config.yaml
hidden_size: 768
num_key_value_heads: 4
hidden_act: "swiglu"
positions: "rope"
rope_fraction: 1.0
parallel_block: false
init: "normal"
beta2: 0.95
max_grad_norm: 1.0
batch_tokens: 262144
doc_mask: true
train_tokens: 899200000
dataset: "wikipedia_en"
Each number is 500 + 50 x the weight over its row's rms, rounded and kept within 0 to 999. Layers, rows and columns count from 0. Numbers have three digits each. The size before them is the row's rms in percent of the matrix's.

# layer 5 MLP up, 3072x768, rms 0.0662, rows 2440-2576, columns 736-767
099:562545579525465539517329478556418560495487546530450450505508589495515473445477521428537533534486
105:475453470528432526471468545507473524510450522522526605435544540507588531418502491510436507473486
101:513479440569549476445471550546517609473521475487466559564548436518501499526495514552487553505510
100:548502467457520550462466511491479530467508537523428551519443503457452417507443410505475503496531
101:592421555414519518486535454537361494616491538445575486501568486530487497487494509519543518473475
096:505486482480482380510458521557515501511499434445513500487523516505529533489568469535412556495568
099:465513538547480464509511382616467504433400564493555451541496444421434559573472541554529496512511
101:507554476457472560437485425508440545517495510547567515558461515465573418442491489524479522479438
099:487546381569470448414481514427456520483621593412480532451405551512487518506561458577593448524505
100:502448482510563446527537493481465490526533402569565419462561570421468455451519479490480502502432
099:379503529457529487473446469441470436496468446518511598513502522488548445513509396549554483521507
101:503498483456475596470527484450508522611526472451498514435427431446622573542429580601487520529525
098:446458324519510544518523439483468471537386417355535469465520476438499494460514531496478428473483
098:469557453457554447528505515518522538455560401482395491466463551602551480474462498540511529458555
101:596524509471518434566485494526529543517472522536537512477592527602518572542401511492512443510510
097:514467527531469510469575573490544440499533559416448510536476526372462528537501477455509475460422
099:498532431581471481494472456395499548394525426505594472488562533506540612551491594561573546573522
096:515561536540504530516522472513590436473484457474397569562475580512514446452419390600440545483501
096:523469569499475447541516432580503428471487504498547399524482510473426540460453562574471599417497
095:450481531566531551564519402565506406512557503528536460583412564419513464468570474430540471425495
098:430497506439514511512550594495408476510448474442529442527468529463545489514541630523549537543409
099:530469492504418485486573567547563403512555602439430565551505536424447418573563565591512576409447
096:483579528486470442420456506513546583512470463430532538509482470498526506472429521498505459549489
097:503552564511538557546537534554539559555533537518534535461486536525530468483613533528565557451500
087:425467500450506480478476526586502552569538459493387572554457618494520536569533531481517521467559
102:440444489470450515465503421531479458448494503529557589528551535469438453461458539493445569616523
097:551521462522540543468394505511494465555541446508507544540514496530488572483536526556592530470506
097:524554467451517471506560488415524532475559516507446468571505439427459553513471486503547488467480
099:419562611457520492447460497511487623451522444514517491506512487480472408495496588561445577487589
101:572476507516541526581456546477484507499381504529450428551472541491455459450496588473483454461502
101:504478514498512491404358527469446433545540635452519580522537517478523404502464597535498559470521
095:485579570480544470467527525480420423451438490559549409494494501523465490430553514468469451466460
101:533492567552499448544506468538507471502443487506469512473507511437511477500546439557521448587535
098:485475469422517483472562483504536413535569479476613499534543501561563514436422508519428539457511
098:571516546498533453540528553624555513439604512519359518487491479524535480571591592470503495499456
105:473451344547424612541540527510516539438499523435439439527467493490577557429471478468537501509460
100:539542487480552489550448452598451556555525410510549613468545560480461529520529528501538399542537
091:474495433528551596516478467474547533563581558479499569513544499511542484473533493477516401503636
100:438518487444446430466598506534514532476543562482516550557536405517485465555539512592474488528539
098:539524515393483441543549531488519493484521550467411495534457544451457517478557532445409527527494
099:483575524494452543492494487514478423504514497495445530556499490484515413523526526552454473550555
106:581493527524515509479624521451616551547475514445465477539487537413533617438518459655545539546452
096:513482348531478542522420513512514438553457476501520467496592470498588534471448506560491490473550
099:432541472559536537465501448473461500530458472563389576505499473555511510619485526506512455495415
099:436492431471513532493435476447441481500512394513375445383477531415459561400419408397460522414539
098:553504550473489517398516478544532491399496487478464542567462486513433480545526466418458501448526
102:504561465535540563466562543564460469498430471577590549617463500516531447524488395496486541550510
098:466531491504495582475476419469549422550436491506490482562488461506517481401471500483483520531492
101:511472505569551560621509442521432472524508491478489512442542544419531514593509509512500453535490
094:533512477515588482557530436495480378501478457588500532508488469546500490473513607470472541514527
100:586563510464554549533596328457484417579504454555542457568513393528451400487468583533430577545465
101:467454430436470481493498500478450524552501521497532462536559467569521394441525556450538584529513
101:488520503512358477526491494462438501448388585473583557496483465539515432508473521568527497465551
101:531441517472412574445519409520428534399460472574534564493431575436522513572597451414452495516512
095:626540527436535521506350496571554563551518587503425519586461537554535520436522506603442519497429
101:527486468497500567565497504458495442458508510501527450535487575561422409488593432506510517604406
101:444590419602517425497436491564500527430536495492433451526587480580434479446447505539469563551541
097:492437497387391388465533378573561487516446422595439544443499531495543454534464461531541599394458
101:506554441605482555462591478559440461556463457452432421515423557483505481467483524513429566472605
100:566579540463448464465562494597457458457457511519403512536463468449480537574526379490481498418451
104:558463539463493492545459471514488480507344480489511513444484471482543533519486546469546545491548
101:524475586578454488592518581488648563474377527579494509543449506569627576593445564511573514522454
099:500418529535434536515505466551474512541507523577483515437471445519561402452471443562474545452517
105:526516480459557505512593425427509577563500353525458426454440540473441547441454465471476455541441
102:513424498512513547510485522489416441480494456560563573555525495525536484461455528603551495392507
100:520515523497546512481554479471499510507509581576470432514573455402489447597414432478518508578466
099:489499482501529479493522515467509519527529473452459446560537570517547469565551458534458524501384
101:462518541440486443421491468533438548534543552527475545571505492492455553455507614496535448545470
100:493519649396479639472469442524554488504531494474509503502471564542505527497545522508504494493540
101:494446522535433511543498561496456456542522535533536499434578520498535554405558483610464467472509
097:467586530476421557452425525377426515496538509591573455401496498468476527485490523432517459425470
097:483513491510513480472503385563546444498492489422507492535508414563499533459541489480493513507472
099:468502508467582547494539547453442380413517438549548557515467492498504436460508485513668517429458
101:481484555511453519528490427490536558530523482568560493600514499536456530504503537475468475514496
103:486581435563486513530554530427466541489514472541515609472537538468478503465468505526568519462496
100:499526521547529447526472606475490444551485515586436506543494444453514557503493490527490486511565
107:560521563499529470480592512554443508484579449533538516583510505473521517559535611516433582474532
103:520529478469481485455462467535580536432599550454411465532536500480499490463456488569544570432538
106:514453415519516478509484469517553474434583463524490561534459513366545524491439538492497536505511
088:512433508482549554411524544444570458498473427472481517455516482491494487469460469533443396468511
108:500508514470468456531494516550523579501593430528555492588433516543497468531535533480594515545460
098:575408531589531444544579537468460483458478559487533535474533574521522422531502494594530509479515
092:490495507398448547521449530388435424480524497545464509518595517465460544570623447562517557483527
104:497590490476551498496518525534372489415444453569510505432484461554508608501536451445543471586501
101:521551528535466495497484550494447534498415481493523511586435564547554491542609576592442452451507
100:514479563532431462505589477466499498581449494518475574420517523573507392510481508455502512442480
105:468467545510591506496433441546517457454570452452514449533523438519470474502502507556508466442485
099:555561567474451560553474479540521479459495507521611570392509487482440459467588544533572507525469
104:516552475487572444522611525504573489614489435523497557526462444619545543497487538554421462439613
099:534478492415481490541475466513482576572485478505508512524541465518507525564456401528545500488506
105:489491497465502538434561606427521465437488545512543481492442539593483441459460449533503536513551
098:542493523621516553487479548491523468506421544493551573540516425418582523473583436442484480530418
100:489490531506611500507450488590572478515498534504562512577428626501482537525442497473520494556507
105:415500514518406511502570582492554535507559441497474563425514480507504443512520438481444469478431
100:507467468494603490417450545425497463466478439433489537528502425601430468478392489600436536575505
099:563537533548466456565473605475417512461510530571427481554413497413395477511594471361464496526460
094:539445444582419538476555444503498504554473562527439531482485397511487519614522457528512535516510
102:535535582501417434440470518495452473450550579516420528583511500532547457459447426537542498528508
094:483484575466526486542443466562411583483470455601475477598469440514540468470541459532450468488400
092:542505514523331506505508373483492508419467527589466511523427610441493548528524539557464484497444
097:468466421472498484481510502522462556483484440447493561552489508413469499603583526570426417481577
102:529531572475538535575562461393432472355503462525428447468517540486523465513526486509520360544466
105:456492498449502533538471503607496540480559529463463544554517464488535584518483559509544550558554
099:518525446452503496488645519480530492448432453547446507481468477500501538506633424509451420595529
098:513427481471523456408504518559366480379443474545529507478511470538531579543542513547496541457467
098:526481577540513524495547548592433479475460550526480493461553496483394584474496481530502540545438
096:547497605516565570499491493532564559451618588439489551489483491439483526496513448569566584524417
096:470595575581591536514448525427519527505512539450567567454467444454493503529497579448507483406546
100:515448463552426432581519525607408506456532484508472503434471507489409542515375463480579476505546
101:498505487425504432376467510473470450480491471546594533556500433436538481430502468538501487538469
103:424566501464472462497469506502542493533623523518493497619429462504509542475473428529458505541548
102:560512522415528497506495581562433522581444523528536448474507534461562475527522483562507445451497
102:485507495502518471493463507395446556459501556509545672448494566465450456431546470464484559509439
098:490474436441380519514500483541506543494558481550451579631546473517395514553607498545517513605539
099:520532483497420542527494366484510487539463493420505494462583537510486494630421552532449579522470
106:436534442565585541523585486558528587565477557497441438513415440450515528479503534491491492582417
098:525437540543530484559552504458516516462522445517510452473469527472458490529424495609531516498487
099:487459557435361507620655509480509520455493527565510504521513525499495407479535523567516536479462
100:497542445533580441530404433566491570515559493427457543471426604536473440511492506527579524465503
097:549496459466386510492612505478516473602489416560401502603536496512550583483417583477478573584481
090:420439469428544519477446529480527550401475568445520505445464478450565491435450469534524487440524
101:449498537445452492551504477450459482410427510528435477583456436519466475551469445516537487522397
098:516526482499526518447518498575480531541386482490405473528541449434499510595555514494428478470506
105:488460513416433496535575510506585522405329507501514500528511531483459469379503452522570504489468
100:466517550582477445471538639500534531475519554526498494530501433544462460562505523482589462556520
102:446470596534416519478518560507480532493530556612483398386496459412443530429496508432509483525594
096:465584502499556533510494442493478458587476492447458425466495475523403517457562550568503474526582
097:579505420508570562501575379483440520555462490593444508595538459577472489585495472477433473495437
093:526414466428449504563556466583542492536430595436542406536528469545428522450593420584570496492566
102:481504418554459561516492555501534522527486496555462454540461565525536404443436440489462524562545
102:443480541504524490449488501537457501481437412463500472530506555402579418499476542577464451520385
100:519517510499510382492558434585529440581450501539421504406576545451532430554424534529481471493486
101:515468526510510458442555475540452509593488515435488617505504520622526446579530508533484500450446
096:501481422511424519577525421436577562564529503459411578373560555452518471465498464436499568508515
099:483443593568495507449475557503479581462530518411422465517415539492556567611462510490497556510513
099:553541512520458483406469428480467541539483511520506405603553506508563497509459493543541504508486
096:471473421545474548406542555472575489522491542466550477514502451527516493528553511552479534581524
# layer 5 MLP down (transposed), 3072x768, rms 0.0632, rows 2440-2576, columns 736-767
096:546527612549458533468513426550537487568450601533503444468495443574514503471424489524472447533466
103:500479489451530487544526421541459491620451456445477549500535498490610551426516544542573480491529
106:466520460558478509514480523607535544479556571446508433553620477506491494545370484478505423491547
101:412626546550482582654468530470467443556416566490526490550483434437375494485418560577569460448562
097:531511511523444448543477531453497457486495564493490495431498517468555454496464471452500501471494
100:377632514543462563458468462419501476547503505599467467572465472547451433457408568453451565569409
100:489522508538459494599507500588471579481499514397570485499465528505465537567433457536407441520578
103:420481399565547479453489484441566499535534536508499551552523521583443506458539456575452558474491
100:513466427462565488603530586452528466467562493509464460497483467560482503503493439503490493545422
103:494460522497441458620490453462563571516590416600554443440574471427425560541415564606531467517482
100:442513459429544520527494600463486542454600529554535510518443468543503399509561510473488603492516
099:470541440534518584475535493474508582500541503488377594499464529506537561479460486541494470467576
096:470507466551520570427496448457488424476415471471505500549622513505489375487456528441522438479506
100:510529473522527444558535479543527479539482464499461433490534498519573516503551502593506399474475
101:566521576480450425433460537604483558582562560507545539477566566540465511559559456471471523488558
099:546515596487438426548476539484535449475500486532598536487581517556567441519451498467491542500529
097:450566440535496390503480419514509640544529455467509551562571530495529522536413520604571520497537
099:504509496503499500569530503546464541469552453444610545511522500493454568480499487553493467431567
102:468462500479570455491433580480470488478592515413437519525571570464443451459388503559518479532369
093:431513490532484479456534453412546488561403452497445534493423447554451504536451486454476477534443
102:431641448528489569481576495496512491508509536538551417508506576491498588443547454567480432433535
099:464415520588497408541543578493541489517544431522478541455536546518493519551358443513490625435442
096:488548502465565498479530503457483478466465495547402470515460384478383502408488565567433457487523
097:567538561492443473382509535438499495540505490441462530505545462523508463557481449596440531456528
089:430424463520583588548454602647458516455539580621534591495464484471498509420559516395464466505492
102:565497479410496518475545533437554492516515441551445528506488562495408430605441517545545449574595
098:579498499556509549398449486489436519566447567480493472427512432530435466445491462556441530541483
094:531466433488538504595434482462466544430480499473538442454508579469477485554551476530494504515579
095:390478446527555568472529510542420422455483430471560551484438477450624550556447446462455473497594
103:575527531568494413524495477541494531429465516458597478544491527438434507448480445589483491515516
103:550474421464490437455384586470467499554478606439544552467455462526419482472523428410490436462492
102:602523596555500515570548509515454496538431470558491546576500475473454603551531518503412500463392
102:563503482405467534454443499504513414535548512482451449549492654434491512536429523465591572532569
099:498402517494544536518435422534456539553563476505503491546539504415551440510511527598398478520549
100:547529555589438482439526451498512459501466401531498525527460543497511548449536493440403489519520
103:379460546572442509452509495409486484504445504490486447473505523580522464453486432533434465468500
101:556485507560513533465473385520600568566501506537458553455566564495492441478587463496627520544507
093:561517552533543543587583467505502456521503456480401571459458492548496543436538504508483423501512
103:478540535455410471473560545495457502452506510582490427485417494511580520520490461592592434503470
100:518540584485536558533557438545474455520480471514549522457482553385480492537438482394487530510532
103:453500468519466546497457513500462621490504531441483529466507466528488478448527550620453467427550
102:499462508569589466437509451516517600536548615510526453450493581523492501477551509403451572507450
092:468463518549480546440516501496470533578460433577465506465538510502565453509490471610416617532475
102:493477455501458444521522527436536572390555582507569483585502420563494476540456432440517619504573
103:498507374492500521522461532442430610495553471507477601516555430505516376468515582487436393495540
100:420508519491525510473521542484437453448543520446506497577573533571562482437488493531511499475530
110:507600502493550474464546463500453598539481520482502552451533449583506551500454423513622566572532
102:509502620481529472494514404461441469461457520458498554629504485470574461449488470395618480499532
094:528512432425579512517502483445418551450461489481448549504509452442444582551454459510500511509595
095:388453586592493541475570498496543506536465494426473517433502501435503428514456531441496522491472
097:438547628502519467487460535502557485453591453554461493497552486456422527514537534519630511525420
098:470496511470453551503521389447503538552408499546556554538510477527560544368385499493615499461577
104:477638509581579485535447471451482448427461432542492526577511431460448526490462472494524500531535
104:448463596546620533489560504472460545480489416548435533582469525428472623542492515489461463496459
100:549467558464480493386455491595477574614471442547483444494487445481525530521562508587538480500530
103:534571429483523500487469508507471480495497391534531484533437493582449414479539541419519476499508
097:575527481551497525471523488499482517479577487418488507563491472532507462590456548513426514485511
095:420523530481488486524549521500389490598518483427489405476638480518422517479482451357492455564433
104:505618447408539488496568482541539521499544440523475425542417615628425535577478508549488542439573
091:525522429487544407469512436564441476513493498537437463535507515439469508545470416460481518471480
104:543520518531492522421492414459470543483404453456525510438489577465619560510487547496585497431541
103:544424476535463548537525507466605482561519466485647517516533518524449477536569464524545433533542
101:521561487497476491546430524531523451565537515486547511562556531480448484457491508505524573468507
100:483484504471462541432604533492522547506494455453465518541438475436439460399550476550364493606511
105:503466544502552469437464532551433460507596404644482478518417541578511522467480493496388443407583
100:483526443629586514558473511545457441539571487558446487490562406410490531434500461601533482426493
101:448546437497478482591533485503547530599526500485472535567516450436431586544538487539428464482576
103:475474430556560529417516525590485508558494552494594499610399449562459452479548527463413459611441
103:489531521458455534423540468493371405415538460532421407618410518549507472514549477501499501596423
103:432412479511458508538505425545466442533536497545530579484506528487460531471597495435416559456620
100:509500530576532511510451590508492550513524483591480502433540499465399388447515525529566539529447
104:478519509539528515477490529538540501491565479395496558452451456515538518593583545563495518538614
101:484479447496531420513559535455527416499558454490461524541606534563467479541479512525523514591435
106:512514610509491519407525559416615505528497454530537454524483448543441469560506561584459422488537
104:453526452478580519552522534524462509471493517539427577492523554544445432456604546496470508514477
097:451530490439591403492456508464549428473550502496549501484577552465475457556542493469486544568489
104:591547606516535484440610554485467512502540491513458508546490475533534425544556410567495525600518
104:411556528477425478460466547515548527459572574461484525434530564441555527467502468642449510450439
103:535528528518489432498539517467440515492575458509546639556500506503553408515476435520516446463409
087:558563580516556533397502568505500484507437543484399514513498592589512467486516506504521500457463
106:501507556464537522610493524537498462482529545464502481615515474496464538498496465576566545461421
093:516494510431430455507466488604504480590451567492553526483499605579467445459382441604528548473520
094:551518491481486536512548437444460536543507475507523480485592536503529499538541587541426523439514
099:528520558310470534519555529492522442492451554507475444470410467454538456502434496542517490573567
102:452438538521614592499547542386501604516528542484503473581557536583575411591487513475560490458548
102:503398574447494499548509428448500533464476465569562462486470525480592479458475580470493518550583
104:503509510476595407494512585488535446497500484437460509515419546571457390390515457565526463445523
101:582540429565433460575457546534507507474498559576660408543500466450466526536625522403458488576484
099:465530438529576453523530546458540511460545505466437529540468485408551430494524419548456575577440
099:501519551517461532501455505499485550462429427502486506513421538457405514534466478483524470483491
102:484438557520507517489477396403476555535438539451502500509487528559477521539477593518549558478454
097:544546567515613453505470558486489583471491550439509406583594486559516477496454558566499542461488
099:492423525599489455477497531509442547484575537449501547522412471440521552536505577509525494468524
104:566558499458503447555523583504501526471516500585493544553589502476497498497494400499507562564435
100:528557416441605511509527532436559459480521425461474511540499522525501483443469373491464539484541
102:475439460563560520570574479487469528504465454566494475587464552507505554496472427469572595485580
098:411530492471493529476534393592484505569574583548521506497490444417573525458426591437439519590498
100:446458556476500456511547414506473547453478566503554602476499473504489508515522423551470545522506
095:530582581516495552566468596526540506372466426537559414575390471472463492414574425449522481407522
098:424506619437476425550492520425462535478476491515530491594499498479557548479520517571476488498514
096:446558533433622497473441435491401558511467539466399498515414373438416510480514471534603455531571
102:409456514445512450506512491483469471477477449447514474490452494499570555519474466433479389472475
104:471561544523459500485501442543506520475553500573548529481463483482464550532447589537549511525561
103:525524463491566487500600385539510525505453571496471445536479493537496461507462504463539535512524
094:458472479525503535502508468461524484461542527595505484526457528603497550504523462474546509521537
098:462499501466610585579524469539577578488513487517471463476450448492428473635517600569532464401523
098:599466517556522425566512546567448512539538527563463569457395621498447545413497535472492541518512
101:488398530538497572534507556450497485519475505570544547567452475479331446499468510490561528417457
101:513512583586414468546509419487564522438421550454499550449444531491480577484404509548461491451576
100:464618485568501482470461488455510594391511485465515541503421511613565522539518526519500492470486
103:394472547533495585459500422508545464524555490552513573491484565489509624479437407483471529440613
101:389500505467425532543520487483401503495564481572603493527480513532507530507599472594536421504496
097:585429544566485545538526438440489406522532397433563507538491490543527527556514489493451471563551
100:487553456478518487588499447482558526524582526549499578493501375488516428589556529567544470461594
100:425431486603427502456347536535491515516474411531513505454515539530541434453600485441570559459571
106:544458450510504481532574486525514517505466421453479442513512522498504446534511456507571553542456
101:480556556533572491542468505498446547474523556481529500470516513475496503574458494502519554575432
100:541434551521631521562509483531445540470430486451477460449454500627528462495459470478527413511479
102:514474510507536471525534499440498612464604472420474414469411545565534532557505552616501389522483
098:509478419494417443490510490537476465491604518591492487484432495575511473424480570441503602450492
094:520531474476492465454519490536512453529493437499457539491487539432510461473524608460498571561526
101:443527495486558489479492515475439511378492515533420543537545465535499569494448464545518461500490
099:491442547560571524545526472463447434554497543498539499523477534470532547560582535487466505580425
103:491429518459497425532573447453493499427440435591495533481540469525428475520466444604528549501585
098:509506460403479501437519429524496580536524529559559559541529468417486516456525470531506485504437
100:414500593504465481560477557416512429438485418514557529535524496453517409576456482426472473514514
099:556560438503499479499584463569481383539367573536511455499537488478426526543563604542517573426519
100:540508384548497536487484570491499545399464517465534459515421523539432576532476503464497508514485
094:430484450491526497409468514436461505459486516411449447510478565537501388602534490488523565464543
106:448477515475402491596484486611491497475520494503569432476501554543533430497404526522481491539564
102:505494469524480533454508486600504470444506495481408464516532440410478501488431541515454499512514
103:518412466488492451481498443538561578492544500412514533501582567511525602487579499535482559489543
102:512538443461516501527499393464522537497476522526478420518616510521607493521471535453457444448507
095:570462492390592438539509475406540541480555483580580530517490434529457496536487549538478486543504
098:505465617586533418467503432450544429441483602529527469513426602549490517531498569534518511498480
099:550499610462445406533535452511480487518545526558466521530462491547512594533476455421425436515534
092:440537550498536510474488530514485493517496437370517457405591501444394447468457505582501513570560
# layer 5 MLP gate, 3072x768, rms 0.0655, rows 2441-2577, columns 736-767
101:526384476495517439477496516424440607484502575522531518477469449465600541527494561478489512432517
103:502439509535518496477473469423576543427382490528452496484523513586641511422494447526451409447495
101:462467510449493521518464459350576518467478501476411497540456476502509462474534537572505544450507
100:575451440482535545586385509478564431500516464464518474434570436412480472470476517475553548509533
099:547432527485528486528409485539414432485572484527495461510519456495564588423554462438429518440394
101:559580521433545461511512447531539497564456459515528534543540556433519513521424454430446486451469
102:523468517449461509455457469554517514596517495512423593529508502426557523559482460391403594381502
099:463476526462505522461540425467544492488496536526565471561478537440510525442561471575544427516458
100:458488597413474587489532491486521543531518439455495558513471640478494430479514452474445543459445
098:477332482438457498587451497445479423516412536533419500561506490491480493448487580500452499589495
095:527517474489483513426519490448489499550486432460502562484524520591540523559449521585488509511553
096:581504489519507454474469470500515509478548528495484586506502505491546528500428517490477492490571
102:480417511440485486563503429492544426515424419509532444513559579615519536508499511517539578552445
101:501489548547576503406511503471470536569534467447528495536498510503512445480513489402505435476398
095:511489510463516556457403436573454506537478523508489441499464427527574531496484492488517534473561
098:501468469503560433482384505462526452437418511488517440527485424528500557483524521488584530480456
101:537415475470500449535520451484527512587478574491485453478474439512436487542526479469501444523475
104:556490549453477511529588509438537437573477402468489509619443562606481522474503520499486560507540
092:529554571497519449503444552504575521538469511609486484552382509554469550459535503556446571421530
098:514446523600553478472493527529497475421527503534466545507563530504445488499538534382474499414611
100:420493438405537495494432533507502487470522477541444473450518448497536558472556592448475596380555
098:489516481549449443555539490495438545468506453505531495491469398544570561513451505443466538468547
095:469470504442479444484433492408610513441489515576533514455482405520496543469572557438517594487499
087:459484505458568554573459498555502484446498528570581474481474411476446528431545476542425490486477
100:483487537516503465449525427509389448489421521444419541551541546455545476530551470488476452518445
097:419488493487432446595508532450524460484519511448544533498484545337460438502460531422498398463518
097:508518436486492526460541501539442490484509508486482561500411507577487505473442461509537469458488
096:582504461581470460485583494530548521567425484495445563457475385496534561518410503539549502436528
101:507443483496447473549484539498509529518525493528579460487538476436480433644441537580522441540504
101:389383490458502459417459547563479547527504547552438501422496474496471537574571571511479371454510
099:510479464495456554538537511583533523526435395514486497449406452513526508427386487464499517509380
098:481505483586443491471452549511462498545423486468469518475527463517438487420528518504455432496469
104:468581490533509449398536572438519485474453464512533540508549493579479573567547581423481571522526
096:442552575537549567524510460499495532433507539403454501504495426530549503488397505487569374451470
103:464596515489408565553513466483504472606360550491507523567468413545478492595526584520559517455487
103:481482519494502450511500539546527475560483570560581459402449560488440501544442460479457443564512
086:499468571505504486480514422515571555495534499601501502588492455492588513538474508514511448542556
104:510492522451454500532525543528547469538634490496513540520563506551456510464547564499531530458568
097:621474522501431471475587524448520505461459443558505597468488485376460511542484525514526490425515
105:524423453507565493467497473496599478444497550488462492477481446469518603541561443524475452571468
101:448527496505511541494472527519456569388516578551512615526494538647479429544496592450485446515469
097:505507563482492511547457503510455508520554517527572551443553468553574427488525395518449515490469
100:539370576437375407589490584550549466430558482451541430458512487526491479505498554535465503443546
101:484475481472453464428476540519536476573459523505515500400477455457461521526485598551448467513558
094:613471557526458484577612535483463462608456478453527537503486493496471500537562524504460567559559
106:550474572464533480519480511537485540486544534421455556434411418480557486532523550549521540533447
097:517518483530508512461515560478500496505439430475544479551435459552535518416524430462539512439495
100:539475440455565455550563446409432463511578482480549479517518480489504516410528525572467473451515
091:498522429555508544500449471537444510447499494535422517462506450493464565577465489493446475552524
100:485560443465572574511548556511550510398578517463524487488522527368470526491457507517512434487415
099:374521471503445437476434423537511555512496493486432468575474475545496448574496513515617524341489
103:541516473439568430520491590505450478457615495482500435546504517461600490521474500514542586573527
102:478522511517437414548553481453535563524440597531579387510524457571537445615514553490636495496535
099:589404576470563516492431562454440470498557481465606552492436497452521513504435497407516462517525
103:590431392504509532560463463552447527514604508484522523491575511529516511476498486525612519509433
100:496554471600495531538477482528391452470440558463405504547484522458463610516502528417547499443549
099:534442597581574475531541492496585498497538479509390513481501468399498434558417471440513444571492
102:587490486526499526454582498530455523558473539484515500467557567505458465536545443508523485527476
097:535557411561466453484518525466559498487545497566450474462454447509495530492546447477484432475439
100:591509485542471545483432486525568494463512517439495560511502461451450488457494479484583354496451
100:513487470587521483495547570518529425442430510430457505507514647411547480436417513551490495511431
098:498425454639538399543558441436571400449444457455444543528508482440469576466546552511574503411603
102:612509465579553484540401449491464557475491471395493464538517415551486456469502466469527478580564
104:534498395509465455498533505584518551546547543539511525472502426460423535456552590511458473538499
094:493404460474406502557515455531480478509392522472454584530524474487536531389485616405534503503568
101:551583484481440554562552448497463478431431418536458543498497541517452501421486543517502595484486
102:528435423449565435477617506456550466476603529555538488520588467519479480530555460546498558481488
100:508410483428500516512456513573548461539418533518616556493528536559540492461488545428424522477531
100:540473523580457511581422558431484554464555524492510498452454468553541498425467521450465461550536
098:479567411476390459536425544409445502540404477415429446534552502404478457607571553480563478482483
101:510462530436447430524500539387498518475488415523447514646558523541458514539536485524484447571447
100:397578446446493510543526538491479488485533571513543498537468519462462455484534474476560489565497
103:460455492548398440517510440569471552517468417429501468576544506526437515546508565553584522527511
100:556514525503480451547514502504498477411499555544554528618533548515440453588578542484439467408552
096:450523535563474544482409556517488505473551407590542468449570424496526461458482479477488601585469
105:504570457497572453468505554462511483448415525583390572464459519456500501478534519482473520533515
103:565433506476455554519508472476441471443456532514452492479450447536455572420512404468497470445514
104:538623522556554518473510541548538453546475508379519524464546505545427516606533525595556493487464
087:485515428553652533555552606517447440437517525413465633561443508539504501566447529456487485546592
109:417503461523462466534513496470459485534496416599471570498565472515556520483426531451510506475465
093:505405453423452507549588571506513507476422389514562516507504394511464467562549415586565490474464
094:500596617561456592437555486449503505395507510532474461425451513542445531499417362501507562504529
105:400508471498489464498446442471427514428476445499505565482493552498544493399632530418409551517428
102:544553439552525485568583583460500498518511542507483537566394430501541522463505464494602520449420
102:503603394426520504526566498502539466418458530516440499444486452483544573491426536446396478411537
105:447368432458457443432448568535548453435495539522554477439448498578525427421537438463483410454501
100:481497465506515611510492421577589453432477448465480468518542506523446552480510534480548485507435
101:509404519532468451520520487526454544416489590569454440477467508394547535435518525487498535566423
099:585522532458574518500498462488449514558481570343534603510471504479491435397514441612512460573587
101:573474489462533552522520598507527528495495480484501457464547449436524527472498577502475496510427
096:488492627558519530521562467471423558466512527552440513473477542600512499462474465483515589455492
103:458498474520511485488466603562472351581474442480555630504478507396512519532589449451446489502397
103:617536501582562530480513544523609566502616495433577598524485422434527471442477513399571487419481
102:557458462402530495452451643599571519548558559497378608528477470530417507538477496478421531583567
099:519449517512458435541524372603562427495488544451586496601525493445438491479530515507475477503552
095:561426485493319584515615383514436582602576529545553446548415403461600489495507535443518542532422
100:516427556404368394596534557456446485478523539471508428610413518523545508562533570509482517432471
095:586519427494419427424462614509596562574471524545487515466435442468467549509459446576465464561562
096:466446644466445553456487414416480450511478541535468565516506550421603500398551449496569462458454
092:486444495526487388489541480565465458401439530499454481521545528545502509556486434476523532531570
105:411612631356533477439381479476533501437598394440462516554467574494569509347472417346490527547471
102:520499488528434541533528515527473421471514477506518535628526472465519461468552426440413484523499
100:467480457569594466548418451522429513470521495556596565530535490486595499488501483554549507539537
101:530452415498439538579548568479461545538407616511515552599487536495607546549542457548537529438451
098:500480556452531524422485448496502494533476550491484514463453528497541570444527459475404564479439
101:521564531521589487460425445536551421507491528535425556466482452461527421539449491442448546427470
097:444472552553521529518525523538545571445499529469440402472531501492522599565583484405490422524581
099:488461501480468437458441519514460522503465574377449505569469499471490476503463521454448464388563
105:510569491512547462432480547475530501422491390493487516419490572525537569483461499398523500538487
099:487522485472503465512433575613548560370444562528482526501513524527438579459447520416530428545528
105:554554395543521438551574496440473493436531516531511574462500432414447566418472470507466550467467
094:514463476365461540595569464471471526582451405564553514513535418460465517521563576405537496457483
099:558514531537490456614500493570494499482465551492527541523446591509555508505508540472402529445493
100:544450504415369424523519534437525483453527537466526508477459561425502484622527525502520503583531
103:534486517450467479531507496520551437485489462497522501484498555505533469500501548520532502450606
100:511484508533479476500417531487569564448438514494524488472450529470536541623397554474511509487554
103:470511490448614481451461447556458568427505406535432494543445489534528460468465515528384518582437
098:413486508525540475564511438401546544525541509466555409488453493510401421463497469552439413497516
102:488534504480498562553487543514486424542494519384434541550517434525576501557495485524479494465499
094:456491445497432549472474494498581486444478446468516510500537503483545450401496545515518488492432
106:543523407506560418610513580455503489487486495515426548532565505479547541473464571492474453452429
100:449509526507504531458505526552550552470538507421522533535417506601537423483542552483493508448550
103:490523611515413502506494425527433438566567451441548509635541453502567459560533475500441565519464
099:549543455471545506507573383564451462455454540544366561447490490362524485503487517488484524368491
104:497365482531534508580439491554382485555552522562440483492414577479526466515519479494560488612519
100:579465525412425550506506456429459456525477440506457442498516516471460505552543471448540493489450
102:568436527539510566468477483545507496474457492638539573445453471440515542458481542545544536539460
089:479488544547317553565534407560449515502550478521551483499592474460571500602513406470541473560515
104:525562550481529485531424515601518452631601514524484457468414480494376597429466538444513533506402
107:503489448504503468492488526612511535531485483442550516497453493511468515565535561542564502564508
104:513418534494511482519419575478518492468584562574405516522504498398530524452474425563482555476483
100:470512473526500468570442516490453525534465494462558455456498475545522461488541484474458549481507
092:417474515583489485599488480549521450443581378485478533500484622433387444494494528510431492408520
103:455512558471453590553606496510466521397520472451537526501529550461459441453537508467478541436508
100:421560477514421460491442530586533498466549442500495498546571430466546459518485518502447443386410
093:479549510487547500538456547494422477468477419470560539502557462458519451545446446559580474560618
103:476501503510537472499537475541465471560495477543481488514576461462541558578444511454480504465483